{
  "n_layer": 17,
  "d_model": 96,
  "n_head": 2,
  "n_kv_head": 2,
  "head_dim": 32,
  "d_mlp": 256,
  "vocab_size": 2090,
  "activation": "swiglu",
  "norm": "rmsnorm",
  "norm_place": "pre",
  "norm_eps": 1e-06,
  "positions": "learned",
  "qk_norm": true,
  "attn_scale": 0.177,
  "bias": "none",
  "tie_embeddings": false,
  "parallel_block": false,
  "init": "normal",
  "init_std_qkv": 0.0609,
  "init_std_o": 0.0,
  "init_std_up": 0.0609,
  "init_std_down": 0.0,
  "optimizer": "muon_variant",
  "lr": 0.00765,
  "lr_mult_qkv": 0.4,
  "lr_mult_o": 3.0,
  "lr_mult_down": 2.0,
  "beta1": 0.93,
  "lr_head": 0.00583,
  "grad_clip": 0.5,
  "warmup_steps": 0,
  "schedule": "wsd",
  "decay_fraction": 0.891,
  "decay_shape": "pow",
  "final_lr_fraction": 0.0,
  "batch_tokens": 8192,
  "seq_len": 384,
  "doc_mask": true,
  "train_tokens": 98270000,
  "steps": 11996,
  "dataset": "wikipedia_en"
}
Each number is 500 + 50 x the weight over the matrix's rms, rounded and kept within 0 to 999. Layers, rows and columns count from 0. Numbers have three digits each.

# gate: layer 4 MLP gate, 256x96, rms 0.121, rows 108-153, columns 0-95
# up: layer 4 MLP up, 256x96, rms 0.119, rows 108-153, columns 0-95
# down: layer 4 MLP down (transposed), 256x96, rms 0.176, rows 108-153, columns 0-95
gate108:494541510486541506499465393543478428491535518482513482492541655412563477497516499524489540542596575475445460529469420574477484512463433478514490519557545510381431539491462518449473482485535540450461480502453587457516555536495508551544473528481548475435511414521518488555413505527515481398
up108:619466498530491490504607497383450414509434536589555562522546532568489450534505539537490525489507501515532429508437495504503522539483480607523511465400454502562426585507446610599409443426471501398617532488512514481477477495577518550494425462502530542502534557506534472547502515473548519464
down108:524501479442509497498469537521462461497500521476536512561413541420484517479507466516465578496424502499437484472433615549513576522454501454578451564544529468497534536504467478514608467584481491404544571557568546561506502489514522478568529471492448492545489533418494500432484617487511512527
gate109:475513507472572484494498687478510593479475474402546473544464456536549561477448478478481560530531421511609504541534438441476399493493520487491455482489530535534569471467564507536586495635506548430485440484549549508502394362496581534416441399447429527420482494491434467473501491530573496560
up109:542482478585452435495498436526560441439513493381498453469555467517513378504453542461492454527499514492518541480537514578504513551489453466484455505507510396460490589510547471543446515586501474506554518432447480528454510434488535486494464542533500433429466566498567513554526527514473480389
down109:442505464460477522456468425526516508504535522491588426599542504566517484501516557504421428549466524436478497545498509434479388442524526494488472485393504454406515409434453388467566435570485522501533467593448525492483473502478523445486488573500550511487513487497446588400553445515435493528
gate110:530519536423419436564507498498559470466524550485507517480529513472481526470534391409516471473485468541499527491471434612501416480547518442440499513513516518470578491496526498481523534526478420546514484497430483499517490516598470420543517594547595499480468615416511506526514480478549500503
up110:498531486491628554530515525508470496518540485530485453460526499474491538524603425593404447448474479404569482486452478400480478504382520600599460480512494597553499613516502533608485451427496465557466472501393490495451553495400462501514559550541538503448526565500501389449538493615518484454
down110:472493488501512456519497591537424488476512500431616517450422580486428490373585521589516539520430637524502458539488479475552522503491512479521494554487497532444536626479515578534542529540442440448433545490520571467466512464572642485520486591502546473474508492491459435501517467543451451486
gate111:518559415498526384504502491442504578495467497538416477501553512487530501458536530484412557521495496473453495463492453512529530536407529511489478453505499499565449446461524476547537560586523511483497476457503542506568486561450505475495543543529459433477538464444503476457485513469574419433
up111:545503509490410485458500521446508517436492549514438482521513577482512577476478534492426455461558549524498527429383424543503555531485453409465595482597522552506533520472439485476414439532514513529532514533547388477509453497491548588529517429506547519500550346480537581484558529524583442496
down111:463414484569486484502479455503416505450461517476498473534517549532488522480516532431569501467538480497546476449460489473487498501525545571470502508509445496523492455487404487488559400443476587570402432461475441572486606507518482521506493537550400458475568423563484535549511453505507507552
gate112:587511443490583535480612478470517453527528513406579456416524519538497561417454414613505473517508519568549510464540458503565452459521503549464476525473551486414469478645510423484532497548542490564538469501517513484458488521443442440476447575500505544498493560489505518430491465507473477492
up112:465506512507552395538468601454427492542458458442536428552446646432521529524473450508524508497507533530526404455484328455550549572529445535527473544529591483452550581568465576525544588602502487578457457513411483543479499550485540457455481488595467525485530492546540592528538564472467502523
down112:455439471498504432468652549498468436362498477503404464553499512529459482462539389512517640533546394448487382461545375405510523533514550498582527503478480674441561532421534536484462537600495427485427443530462454477504501508508509502472574492542577602490483417523502563578505572561517513510
gate113:437456438428577460554431420341506478481498441323411583453491548469497617547465506458515492447535512485493483523556574561488496603448499410452454545546508453471552553474418596454385504491538533556630603478401499423423560503548478489498447463636524495523401611473516426522550454453523500416
up113:490470549483516504488511582579520531599519613622518437451503409532530523396417414457527515546497454489484522492627521498465568550478533504489514485522453476612508519598522544619440555540572471527452493502559383508461453450513500502490492448454476427534602510539523509477517549588479448385
down113:590584518501494582502583486444575483445548597459450544494525503611368427430543421384501517472476532437385521520581535482504471412422430484471499536549484492511510518458568451560461545509534451430421475556619514492456410542527582570514510582531483454436574521557535543533477511536427524560
gate114:554520560565436508492439460477476527486534544473503489480504474440503409530484555510430531449489493458460421487606600526502438580569441511531492507568483502478445471561540539413492458490496535557530563481575511514465479480553469459497563505506558432513585534519506432403504467431494541509
up114:473366490489476543530610455530485473485548485498517532481439557528502538468549457513494565470478499500556495532450466538525470441490546482475498484376510527407456469463463531542473526618526511478541539488541458595559519526540447520568485460582454542513514482452391456506525499524435522386
down114:568505489591523512485503607418537489527583482433485582393517544499520548496471592501467487478474497531583510472455562459423484469450514516501410566535478505428548485538551455389436441440467477511537532513558519467518566492510499473444510519503484504528523477536522502492482491554480506535
gate115:461482479579450577509480489499487515466467518483498518470583586550441591429478486516545500505487405547512500528440529502538487541546548597486506508437528352479508341504486447320505527629461464483541507499482444430474523500495546517472432468449566502544581548550516449415400514510525473528
up115:351464442512477477535562462488499539475524543425489427521476554475445537556516522463570415522430455495493465469469536444484470403546467529558510481517572515483505404592514480520404487486502508540477426533446453554575424526483437588477405567546560453507534503561404556490503537529540595508
down115:582544495499545387547464497452482476490527425493429441453592469576527433471505536508515486392460538486567523550380485500485525513477475493580464551439568510578532458512612445479512470507468398486524515434581564509520551576523615512559538459441440583537455466574459511499450418553517455469
gate116:566532453593456492655556458496471478505451472475496530564498494558498553472485521559504508489515482421462508518462471533444512546418516501494466510485466432516504551506515538526570557379520535578418434510457473499554564494579549515575528536509529533568522571505494520517513557538502473522
up116:576525570585391537583563460452483445533475482492536557522517544582483458539393457418482472542540437484509492480437518557518508406440522518530547465482443458535509484540455425560519466525457382504426487535463602422382525545484635467544491472447508541467534499448638480636498474461539438538
down116:482472444477485418550459538514507452566535496459579552494487484524476530538488510495449545510477611506520466544471576554472431475509485529492465532469484513412465453508503477431496402487465507481464478523486462436455439557486480596548547599547466521444507434478496367479454500583413484489
gate117:390477462535436417477563391441497501522493487478492451550548567518510433484607491491526494469525505457413454639559484501433469607524485487510466499486431510459527545443482441531562477590485510434422507522600502478556574453411530445464465530501482519520552576503525410536524516464478500470
up117:538494530543435433518505493484577533499405549610517563465476452491541429495533553482532394545544429487414509510548524592501544448483445451475435525478514492491504545445554501462428476530471547411556420480466492480440568517520540490495422437455560483554478552494515562526444514550502504444
down117:492375432439580445420494559438538530543499496435475433473491447373489476462463523523438470503501471440568480603514467533459460498495507582538380540520533536488356492444478464511445547706529533487543525489466457554471379370488530508524499439530560539470465469543461469588508597517496560554
gate118:518516503473487468398587394446531429492496524498495466520488452582471568410441460543489587501483490573504432468489477524491587486562505580433479484419488547436415508606525414531539423570489494416626513453468552536484502448526533444477490488473508467510459464469506379499536481545637424493
up118:555563503444494464500498504591478410424491466397443480490528410417507501544461494498483464478492408587434484520481326502475469492489512492500508525544416511465531472517511566582503432466552474514481501505429525458573529501520519574497444438408443377497489535497513545478513510478462539459
down118:450551543365486538569505457506502500469524465454441506435572532480483436464462478484482549473457609462526521559462492520468495493450496507467513450484457493472554536509509603366504522484528549497534508476527474473532492494486431482531454517550506592526433491591482447472484519456454502472
gate119:503450539530556406526530483678516482481548519635532437554497518527492573624574481537520594542457584487502489529502462450463550545526532453499489525641477390412506373433441448481467520477533486534514540492522564477569594529477531432546467488414535539501540425465565545447440573473493530537
up119:508547532512607510578473545485395543516542548518402480530550524516555378520492470483414406535502407533475528453501504466465554510444462449566498469495509501453518427617493456480547455492528434459610531579535453527449499610433468427497478518478552551477569509485376485523429484527518489454
down119:535478545354538471594503485500534519442473485466523450460477484391520504610464484350412614495564490498449452590517458452548449542479426555515412562457510472528377503466468480509596504507507603470448531434473448482511577473515477470483502605505464480529469502551434511546601515482414569392
gate120:577566479542514520509420475479520525484464510582474460490529509522497468569633543480484525471524466596473465535484492496521525486426499521444536514462481503522423499473516414507457556427459491612450459446534557502441478444458466578550477445497472487519464561502366424458491508489501503566
up120:549505484500373518427436458414432438498558465519517436512528474526555532517555555474469481500489359580440561473480446530537475580526456462606503450545439572480470454555450497505456479550494460468589465510455507541524485428428565473394537523489515446552481369503432527477493537563468501427
down120:564606442523509455564477532552485521528486475507502412480495444475581587468516478537492482493486468501481523493533472498494468502422512626540486478512483532576519471525518451532438470408469573503487489555517425603495503506463446580508540584485466564515505475474452586561439494490526486519
gate121:475478551521535516526371455443544605522486509557449506568480550619533465502451491545541455465520516502545500497456407524467503430540462504490457543378453526427516423546421579472517450436524550425525519481461584510585467494435501557515523612454539480426563478482587468560439482490524538570
up121:533385505485531533511510443382519523530535533542552460580477582426508610522533520433502456462394492486552465497486475553498501453545533513576530457501526570460508486456500532444537503584521487533569548465582500497439506468520460507415431468467463547484530477528480481512637571550500535576
down121:517540501529499567542539557443559513498530451427541484439473438561542458482482488480508445586582542441463459552441522504470555497443445456574487465496541468438428465505466454479437363524466493495503465491473560598512485575451455465535516452525409461485549444526612456504497483503565517490
gate122:467491453529539532614477570508514480573523441443501509498414539423475468566488444454481444421474506522474486554513484543509495498488524473442537514462452535543377534526455481512623565505555539455420524516483487449512444461466493566488457407526416570542418499503556460479506390511591480511
up122:406462401579478556568536505488509413482480508451571520460507530509527464455521463572568503550462512472490521484440519521526471477449515586431592444496510567567517453453488353439616409482521580447373490434427568488382519515510517590508520493496562477538463407514478575487465590379454383529
down122:477358527599476554532531492424503522542512568535542493493568529455499581495495540439523534440443475482484471555531530457450499506523425442514557561460392489511475510394438541495494467388516546542520400558424592536483518538477495572446493489487416543471519579559507456532469512441436486494
gate123:495459509549444464481387505481464502510565483486582561446523642577510474499575443481479432526472512421504490506532522704436514554494472508407493527476501569503463530526473428548565500410481519476453413493440497523472510553447504550583456577531518412544435491526588633525561499508550434484
up123:418514496572454462462502537442490582535440521464572483509526531545491581482400503578477493475502493490560531500536455445541475504628492456486519539516511565515387428558442485428494414522523497546540436432470509491542444491490512529528479500487447447433435407451495456521462473431509452500
down123:494533451440415491429412451500542497470543583609495473410445546444468399542485506440548367458537494433496532526494579524443490470579421453501466500520483456553523478543474509477508488519478529538474485578540580427480465479476448546508497524500549501505492507547479552492471493426630419420
gate124:604463461476539467593529620525472526480513482549452514511492493512474483397548483542496567523544486450410555473458471544541536520502445505485507491464465551582404430565514523507467510525527525548439488589509446457457525489489536383581512522518486513461476560470525508505532493471446469496
up124:459546486539477519496511468558406506439533551498514600454480461542459565432578645503461584522432528392580510517390502543560514451485449490493550524492501517564490387472563473594590526501486544503471426489509444427498502428462492459504475494517479470531433539482404434440533453436556605485
down124:546537536570451474562469494535550506602600488549455535550570494398446390619544512413569439474487462438481483562512570529613496492523459439473549511491539480484519479497449467488509557559517477553533415448469598566502467461535555545424494474523363481491513496468427472521445465447461549520
gate125:453482474530599547482549431474484552501500522542481382545590563577486542450489533539523536507500499444493513491528467541597448507480485522561495481535438530519454523599461520483493444510582531456574462486573513555402553516464534451558532474427509530561522591498508541552446524495576448436
up125:595438477453421367428430477457627568485527519554496453471491382422435466464511599540440458536488586471537549531496522500496580490551444466491466478559437525489530489511485486514668458439500417550471577489560565495462539513544528539545451460492472552510552444482467523561491485404551471515
down125:538453516518544564492461520519400523440473559442556438623464455517488486530471543507478424502503538510469509510464495484390468538449421459556497505469456435606537435479480419571476542623585599433484430555571440441524493449531432457539404516493528527536403518453485487482463479460485531556
gate126:432506474477594655526520530463491478510507503436592619481457495496550539497543422508511456509466521438489523567546566530495498553464520583539499535526534441478623501459522543442534453497471477545610519475495451476627565587573513536471530522533545411395517520446583461514491503479474401491
up126:530514487468569470455511483486454551458475473537509539601485543534533480505438489538427555607502481513507477539560452621530481431533503580471475488499576533503477457411491594517525437454488489498493475547544425517514558539517506537444523549571546550525589530448548544520508487543501481410
down126:547492402467452511504466473571498469500506442497464478496506474536514469459572501454434557439378371522408532456534454447518487569552561522420561508493484529437509553456483445548471384470392486483499572490553473472512535495518560519493461522556452601541522576496517568526473423478510457436
gate127:533523538556535483344467428454464385424512569543572540521476533545461534474509546550481474523571550449486530537553460496573495415513547506437510526529570513521505466465500527389482508523500519529568447521574501514563542471545507570474519602545542444496493382450561483471462484417455548510
up127:435437483501502366536504505538513435534484556489496488516554518591489473431396413477460454467505450471555540490475539458562501476599446503384414526453479539460503585452547488468448469431505502486678480389504512367498554468512555523464520466540507439522503413524509397518590512523564457513
down127:473542483481539489510522459535596452584475505502496557450564496394490537445526453475515533508446423586571476552458595592421427527533497549467471533539569438498443534523560486532482464520458470457470537468433422446475486581559453415468502459466442545577447438452480500542526528542499452465
gate128:471513535534501543531501462562523558453600540568497447433546518519443432505428445478467470506511549494578430497559437502589438510561478505413446503520583557476545442491455502585539536517502486491525527565414461467520477487423572452390520456529539509426454455493513467424477490496463412568
up128:402587525556552493572358581515536470482543480559449506532496491576538547531518505547455418596521585460428530507535455512574402506517484465560545434523495484505499493526456538444502530528512436591464478551461520473477522482530482568429526480490495461505423455506524530537453423504473512437
down128:455465503483381570521468464672474481517447482521512491531508497540484442499415585391489509408469455516586543539438495455533445464441532564430448533536467535474516470567487503442519565456498527547514500467506478501493513448450487534507518507548496474503579556497518401459427497547456499459
gate129:591505506446466453439329534553508475489535479423443479493452439535536553549488521485514523551525556547534549451438499517497564597563487508462502515497529542533542598464482458508468471545531484522566560475433453485557431514488572563606533481529503508516444460421535645440543536503484467514
up129:457482587515579501580476588462552569425514502487547546595504513425553559526499435537560448510489443458526615467506513519557521497589457532426515511596504483484489576453441522524396530524493489537473481415588493433371456554474500483446542588527414521429514463555453496575397486525574559532
down129:483519420539567521500412503455582534430475503445470437541458483518534505539453486566492571451459390537424490503599524460474449490606588569444418512483521590574551480471495505536490482533420516571498515576544444465399537513401557540412457587409480477530496534469457553522606602466504518451
gate130:463561540500499468480487509614500511501626491543458538405514443544442442434567436373512559472467545509509491536501506501561531401514506546496498529496480583464580620548570526515530479554481512498507506564432480409543479540538518497539459526630571568550525443503519450516566412482473473463
up130:530574547438465433551439594436487519555493552422483477483511624538512527570500500443505561488539471469438541486534504557534503491509497470541590474533511411498575462551445529472502525563490539451432504493457492576569485465512484471524508499468526471494473506480599417478566471527485488544
down130:594482530570442470502450516476440438476495492450509414523559515572507567544560582515536518484518499494535433491501433522596413399405547480455485506495423509433454518477495530419464425519463480421581504444512510520533522523563569548512472560558476508541514482516536474494441494504478499500
gate131:589575498501413477429460443493515484480484541491393469426512497472578391613437469507559396510521563555535434525548546493505360471489538465538508487540556488481469594381446490445538430423495553617420494495520570487362569517523546413567512508556433477475496445425461543497500528460490610520
up131:565574503487598480558503632529507501518522509503452519568460468436441500447440480563530464474483500479452524485400504459462567438406543585408462505469440510441552436484503552567395445446549474515527381440581448572478574534453444568482468532430532521557533582543449564463500506621489555503
down131:419450552555529506447511450489528541435608507605407586540516564533492572554517500454522515500559541425588424429423516553510527468604479367443538531547536463363475497451454500574631430540471460535499545463501405491545491506637493592523444473483546542512501467518470468565503538554479535515
gate132:457544464489501400486534526468491505436492426483482523460515444483551426595502531421457515449438449450537544544545579564500477452432526534537540517513532497582502466498500586477551570463490514577453584495473514511548469574546505502478501429533510488535548518474374530454443422480452461426
up132:615518572543546488517444472421513553533544524527493484533516542482460512416429476509485435548476529457511452515537467542456537491589560435456448499511552492585331486441467496505497531436517488434517554521497418483482429537461395566493456498488509504498538529476573506428462512497537512462
down132:494540547521493570497450474506425469531522508494523446515443473497530524513444514505423531565473392508461438503415484453559542530522513441513474495418492553430509509448452523527440535420456462432477427558472531434519543481451482439516497559484484531442529601491442501507548528475520558576
gate133:518410485508414446439559587417470547478560487522545507488559459411568500469465486455535491541524481416541455519442472544558465410479501556451462514344556523508546527437427611454549470544456488506422551490522521452528439473509501454491421449526518513524491496565458507467594428544465587504
up133:508512431515464567428574497498548530442583477537484518554535515540483390454517568515518441525536554589526416550482523438536469516574538490376572485398558520527480589501449452601546513392468489577438452490511534518546557594578493534471560464542492460455485484477522468525524561553560512437
down133:555436497526449528468522536449504536447473477467466455569442622485520548485500466548442453438549494520496477501455547536516428503550528447545568484450490466473584565519468487489588524538470536499523557468439577409534587518456513524585582585488508498537569432502636417471512430612416529563
gate134:542467476499581457567445452424525634574482478414464451487495508445468483545548462556478496581536453485458466536547506461531465555522458509487499512512488519569517550563555516583495420444522505561527578461530421515483514498451510542464528552554506413472575497541553570545446497469553499500
up134:531421568464566455477609465452503467533506496427406474550501468523518654510442631508480488552464443470530535456391507481527458557452521570529526493468503536541541413512488531551498438542576427539462447564464548501485534463492579516440488491516454535569526592496593410492475426474578433523
down134:501531524446503514498517435470528617495495536457532524456571444493513437494487441506480526554515563341530466515535499524481454575526515547511503449437498564587591498407576493522426476477471484505574431485504485449454462536437475472414559450571553499529471467463458529538488477464477440569
gate135:483583503498499508492512559433457485507511511595509548457528561521487472565473437568588514544564491475494471475444438396529528530536512513411495512492430566433457536535499469420498541541458482540542504508534404470514529419535534362572471412503452519488556651498562529505492503522508554517
up135:495448549536646400527469525485516494495526467348458510536505544457499574442490428502479559544494491564514530531546588485504551452473568491488511553600501490485388544567519512410557545574491552467496499480528474471517566495439433594490562503551394619509529425512516466509506534503512518510
down135:478432476475555438580495577476530482515490498514484572474434605473523472542491362445380547584427408491482507595513532507509495454440444480533548493590547453451562517446481524473483524582556505546501569486551478487483447475505549601534507538463566495450434398551582480520406606418458525533
gate136:529551541482428502383468507532455452541452557375460418445531508568451548617466454531539532574587494516423441536481555591501525489504458478407469483428370516546647527619564439505452510470444480448505420456518390478638484422555489484542572511544512479509528419444480503517544458562592397523
up136:521414544505497600402523545533570482526531474524533615526582531525521440493523511581464536606516421563567551524492490570510558528598521548548488519572522548547538451511527442515408589568466535574468520516622532419450472521480520460528543498527397487469512438492427382492513479527531499455
down136:456503446532545474498580494433566602536452465529523394516390538528518530404492496476359427398528491579549508526418495470469458482548411486489452459511552529478526565432518566405485449466466492598502469531489433392433523593475451485499477519416487505425407462467514540542525438453501446472
gate137:508516475471519504529532463480482467479491563397413510548504513491534497588487560495501468359452490620463549504514591577512543522564494600477520517537503536464448609528569416410539414510477499502428544576501412507445462598422512464461507480478558583485415560529476406592494554530480513564
up137:497505448543507409512471575461417542469444469449550607478523472521470500453487556620541574528500504520425484545355497464502481508406514441496492477450432519488647506542429536545481511523542484523500585501495505402515479446535527467398447413504519477470464551539452493433454517455527593474
down137:442629564392479510413411482499453500461532523508485593459410451487424536439495495396529519547515452539521584536484457505472490488475544422543543519521488465399527518515416576385538515402492554507526518533520559471425419488400481507415539455304525527505539441445554545551470533487547517496
gate138:484524482477547460518393541457531573534462473535460550430464484492476540445552509550471488385493590545566494549465523485475483532499432453521466422504453499527462554549503472566424372581510570555545475412520492416457542544459572524416576477452503531591388497461471440505505465434475528526
up138:550496447477485427529439544555466502545447501577542462509506461510559543508465587500475464609518531597542450499509557465461564478598520562486518527517431573549512583467473460558569518456471590530482537504472466556569566505429497517492490496404454577442511636516413391555472635510446515449
down138:428464484528411532522516479438447527502461553537412541439477396554510573556524527532555522470624546461490520457541562451420451484475512468521474495535497469475451517531531463469457469427545477504410619494641508505553458634519519501492629552510594485555518533481375495500534470536539457528
gate139:493621532447530379509428470436477492564467483420549475550522481447486554600495435449435510569564507560535476544497524586442554431534554513444472495473470475488448464454461475445408583503488455504521508441536552466421533484497507502477527482431498431460417525434632437482498413595519604528
up139:501374516514443465531508455551469480451478504485484582483495459510507553451592633472492512536559528557506447462577584520507492495516540547464568485593502472519443420419482489530475485582511469518421392570566454464459516510443446575524541510433410451552447598421485547463628534441509570452
down139:580578473417449470548516531462448477554490518456576602514410485484507479469413608493528550507484500508485488480573529496427575519563538551522483549513465573441556440528563600522492486509463539508362505545488521493487426529457499548522541557468531466507330520511445500499418559411442477493
gate140:537529462499496570511565501615518400481545501474623539537458429505510510443520490601468537470471545454469512528670498488567493465559485557517515507399476408466493543387439502520440363460552471512433476541498467473484534496422527578382447591479500461427474472460432584483508485461526506494
up140:520561533539464476516564509523522467548452554493524499578500581536485461497545517473534484516412416512501567502566492416499549547591545476567545536516513485480508454554448515552455513466461471581547519546533475495566495560514528456556444552502484567457431484467448464500504449484360446515
down140:435465564620499493457432599492417513496506406477493536535565491488541538506565590447548508522432588518548475425571551544445500533470462429535599474504438514575454535468404552594492501450478529593412547468592476497507495522485392462534389555475601544431621535538469539404533605423359363462
gate141:462522543555534418484603494434512568484603540585452614455546437479483483456419516479564509558516490495491545543499447485423474537514485439450457486461521489461433423590584451499450470473494518412509467537440461523460515481351517500473499456524496479478466523567533532536585482480515482470
up141:496432503480526509347482483510545544432582509511484523451520451484586510695476571410464472588496500482553557435418510513510532561588544510529544487607436517490551550495472512572470381513528590582485469514505432527519515375492490517453475500476593556460537581505564540583485468522506534510
down141:498478530509486512524461496521550500432449502480559523510470565477486545568516495476542608367605448507559497504437490498525419461483481470540482452517487506427468588523554567498487498480512463552454533438550449542587539529496471504493460621619451554575451487481469340509568530485495493476
gate142:569423630413469556420455342560538504565460543533449526451455464531480539356495527553521370540514408589456553507497496500514459454535559547627564484520534432449455433484470400499444466652494464449502565467574540481496478405492505450494523449531497562448542434497602483545593513543539500518
up142:448509469495441548388538400395521445512597542471603574537564507515489476456450427497483422559569583585478516511538426611450488533473531433464565526484463583457506483446531493453479500524508547418529536562426489521444498488538534502464462504463460522488500438505488488493592540450448557462
down142:503574471490569567554488492488471515482463494528482545454581439510466570479399507405491574500539408473496452484559486483495580402527548539523536496627502618518481635420439514489487573493582444508471519497503506410472559488542466444496458505588513548499454618454442629470565617429432514529
gate143:542591451545567522603497447477520596549482550412558540555525518570539434575498481580538548534448438443589504512516534457480519503489408448488539497445464516535440441493512543563551574463460522534600486460491487476511424572610479459501494450520541550586521547501585447522509492441460437479
up143:552535603530560542495597449485478513484458499498559497513543475405539543556493486481483468524473541453459504425523449515525547552523448544526510497530506500512452518463558422462407533515461406554480508519503464479550448429427552559421545535477562475497464428542567529510466441614464436437
down143:569501450550446500571516510553484486479482570516405457553572464494547520495437475567491466482503486468557538555505495526487416534434485523469539518424493528586435496441541505519511442507483514533513587518506457449517439564509514508465578447427469546461512495557515533512515552554435523553
gate144:388479592426442458376528485533554524472489531518503506469413501430526474544454559575617511428465529490520499475540445460514578429439473543545548507567542481494521595434496481532508537474524518504482548608470541627487516394496460533552487454480507497516470395562521561452539493500481560478
up144:585588485511570452568439459480492492450467501513434547522482560473482526546511441542505521463410510587466482563493451516469440425502556559440536514474444489571528468524442540613536457472496484604544588591460438461503433408497538500514462509404440474554523549500597637446525462494487529475
down144:568474490535576499541500563470526508480562501525451487432587512458503474467614420530523392526554458551528538528422507604551566449497490518522414591425516541452404480544537481449513526473552506459536513543461548596518594527493606533401532527473581476538520520477561480578548558505400478506
gate145:505524561558569580451519570472461379502485497486494478455556527442510407512544541547503591494454468450482468537523442436557421434418506467579507463458488399489515473565505625644520493559511458507530486410507527465492440494494495488480545465471503430535496512461492468388534556524535436487
up145:607498522492556594447512605521492509544471501450584466435481481518443554477532520440479450544517498550594497507450483568505571517582475654431510575580433499546439542508548509551492430560431496448400450533519503516514475526427428370458484549445453548518527477592425495595585490603463570474
down145:469509528589514482357511470517417477481507432519521499437594524486506436477452483522388468527545523536455473448493461450520537571475445422464513461493484488459571536474482475492507465430506514516489496493430515494440345564507518586457387422476525492444510491504595467424527594469525547521
gate146:471492514519481561467406562560504474479521537496378553413521459590602587479496617451568625523574460505494503538420571407530512516504514586484467481515476497526414524498562581473523525543487492383652497447485457505525513493560530562505462508571514514442547413523565552565433518461412531562
up146:501466479503570544523495477573472507462513465536532510479546434530490493499560447513547569478505534540516551517497409493431456468457568492529491480509425481326540539418494570511552519478499444431526456471505410459399441507515439571475419432471471535507474436436552491548563562465484513511
down146:496473547564473559463490531473552485526562604481483470482399470538492614509430487408534522610584505470397470541426487548596496409473487466499450456429489527427450492437480631513505539506450461456446436376414540536485497562472569461542567548550554464515567475495514447551496575531496483508
gate147:426495532511538521474467511376433557518449475356476563599469610540510465511572602353506516555443500474506493453567505533515517556477553475493491497509467541483487484553503498412447615552468475480382407486533487520559504483470509546510414452474553503457500550470467526522470461535487538512
up147:526504534507610432426511525497518484432531434563437471426563455519519516482574530469534641480497524524500503506447506465573541514446477470472517432489489398468531435501448476483530471466496457471495541467579514465459499602518447427497516469519509564536426475423437467594576435519428430525
down147:549453597532582459447592534568498615552505510473548586500504572556499500585544563526472476507478416570515461509501511523538457516549522576472539516616537493500506510448553505512395504512506443492489489437385443533583509449392469492473481453563540533492483399430495427456449483451485427556
gate148:468471653481540570478574502491472496482527461465413458447531438466537435553455550491486554525550497476512526554426545424563492407556489458481508464534474526500487474509516513440421553405502501552503521433504455466400391481464516549486451597495364487540487542534550493494540448598541541478
up148:453341476484579430427396480462453469480513473477527528471500533499534478517517515479522437452464512561565459501463517446512565421381499483446527490611589531546476520477522470481510529464466566532360406495525491530465522558537545447433468487453565438467496512473453468438557574511449552516
down148:427472494442467468539426530523485437547552457522476629516484513418516525505560577424564527491535490495559521552469502540453576547453541567491485464534550480446499463440620472503524490551469432378508482555584528569543454532538475478451548505530553494432576518460414518508402499428482498606
gate149:503485502535581404480553542570480557555492499488548475465421594413568498464557500533522459467497463476463521475405443413504449559475476573469474510533443525546540525456542431522504428468518469507486502528539533572431464549509471577415448544485540415501538456539428506495538508399514485615
up149:498486434474593519517514465446581478517529434498478484540450542579467513495506510532516434537532459520526466438428478461481508451461506473476503468612566519455486475524571508535524484465507479505445524523477510533451369468471501497471536493516542420479589573532453552519520554483439540447
down149:478469498513483514471399496555463502498405497525507501478447499487467456575490446534552487464549495479461465541485470522455505512488541549504546473441443435515501517477514418406469582496487525475416536482575423544531480405473473519499508564565469447566506469448553473536526507437513495433
gate150:343504565467586579531547682541414467475465584422499582492486558497572571530554462486467461575520455531432524463473515579536500563535464474555486533500460481486545526485571465497393471494489504458468435495385556547489520514556567550468525515444416485486533455510453476555515475447539513425
up150:449444449511528501508572512487508472475498500549484464399511428446476456379438615404558503494518470463571548488538511475502552416592514488532514502491428510552466427538542512522371552453526485433507517581584474500411505520549527481558403449377543396473542580494491451510468460504460345530
down150:522541527482531503414420482496492488553484487437475494575557512558504494394476511473436534478433509496400541556489578516487462497430568585482427444526535627477445497498422502500550507549571486576432388514455503500566635466543438426549486532473518464475482487503474486490383388471503501446
gate151:487366460524560478451583543422558451526452484479501485514525415526466499496464455462448417505503465434503517526448474549519439591541496410497555515476535477514512624488531500462492443395536462546534479513654504562434384595504470418530454394469532473467465529398553410494513467493483501521
up151:485545503558419683585462489523403541467471467457490486454559536449479520413431523509502549609467478525553495543423439477430509427447529492459453518490523556453414484449496502421548432496456518538462418496481382545543572579418557473490386485568523460465508523516472573493507572485448556433
down151:667629555444480482465417573493471489508498579478549569413562465538508490534579592546458460505623580464507538441545406489563548521523519438510549545548469508425425512509455421525505423516609491529590587570574503500508529622502531544502491491422453538530411509522499511462547463524542431588
gate152:506463405442494486484450630570543399495520386425531474393423500527510355501453560414499580462555485456548572509375553559533572590513521399464484461556491517418438472417552524444477555489519438525497450577372530439446490478390522593444486522537501441503467531556470410532489442416389475455
up152:554474483522536595468469438547456420507509626532456585488493464565518441464421491549566556516489537538527559470517479554488480567545525534446516507506534455688399522527517523423511518504470437540477513432516394467537470535514400584500491515539454481422410422460486445479458534556512511503
down152:452443596402458421516483450540519438533520506543628605457625565470503485420469532415554528521449508421502417457508499491453435540590429391445513583620533587518522448497546552482486454493421463516522426497437626524467552518509535508503487594414431515556461519464452477547463494551480414519
gate153:537583465506536502471468516513463457565485460398496498452489530512485493639454500588476567606470545396458538518519501535477483487521530499481524494491512479538470540570517515531459510404499633493428497446543561498459464505466470477541420492533445485496572442433488528493589477620571463455
up153:491412504497511424601486570445482536484541526486450469489514492457493516620450404416532467426550416409554528513559541496499453539511469465456473472465557531532506335472552421588459438452540483453510517510527470491507542482524527479454491511508532413528470512506613450614461502516537475465
down153:502538488499502529547438614551455476479511472539476486446448532530445482462520533437495552590533418536485523471435518555473548481461604497450455408438491543549469465473464584534524458459487519510379516564539490542438529521562412435540534470521590470511512491483544591543530548488574487498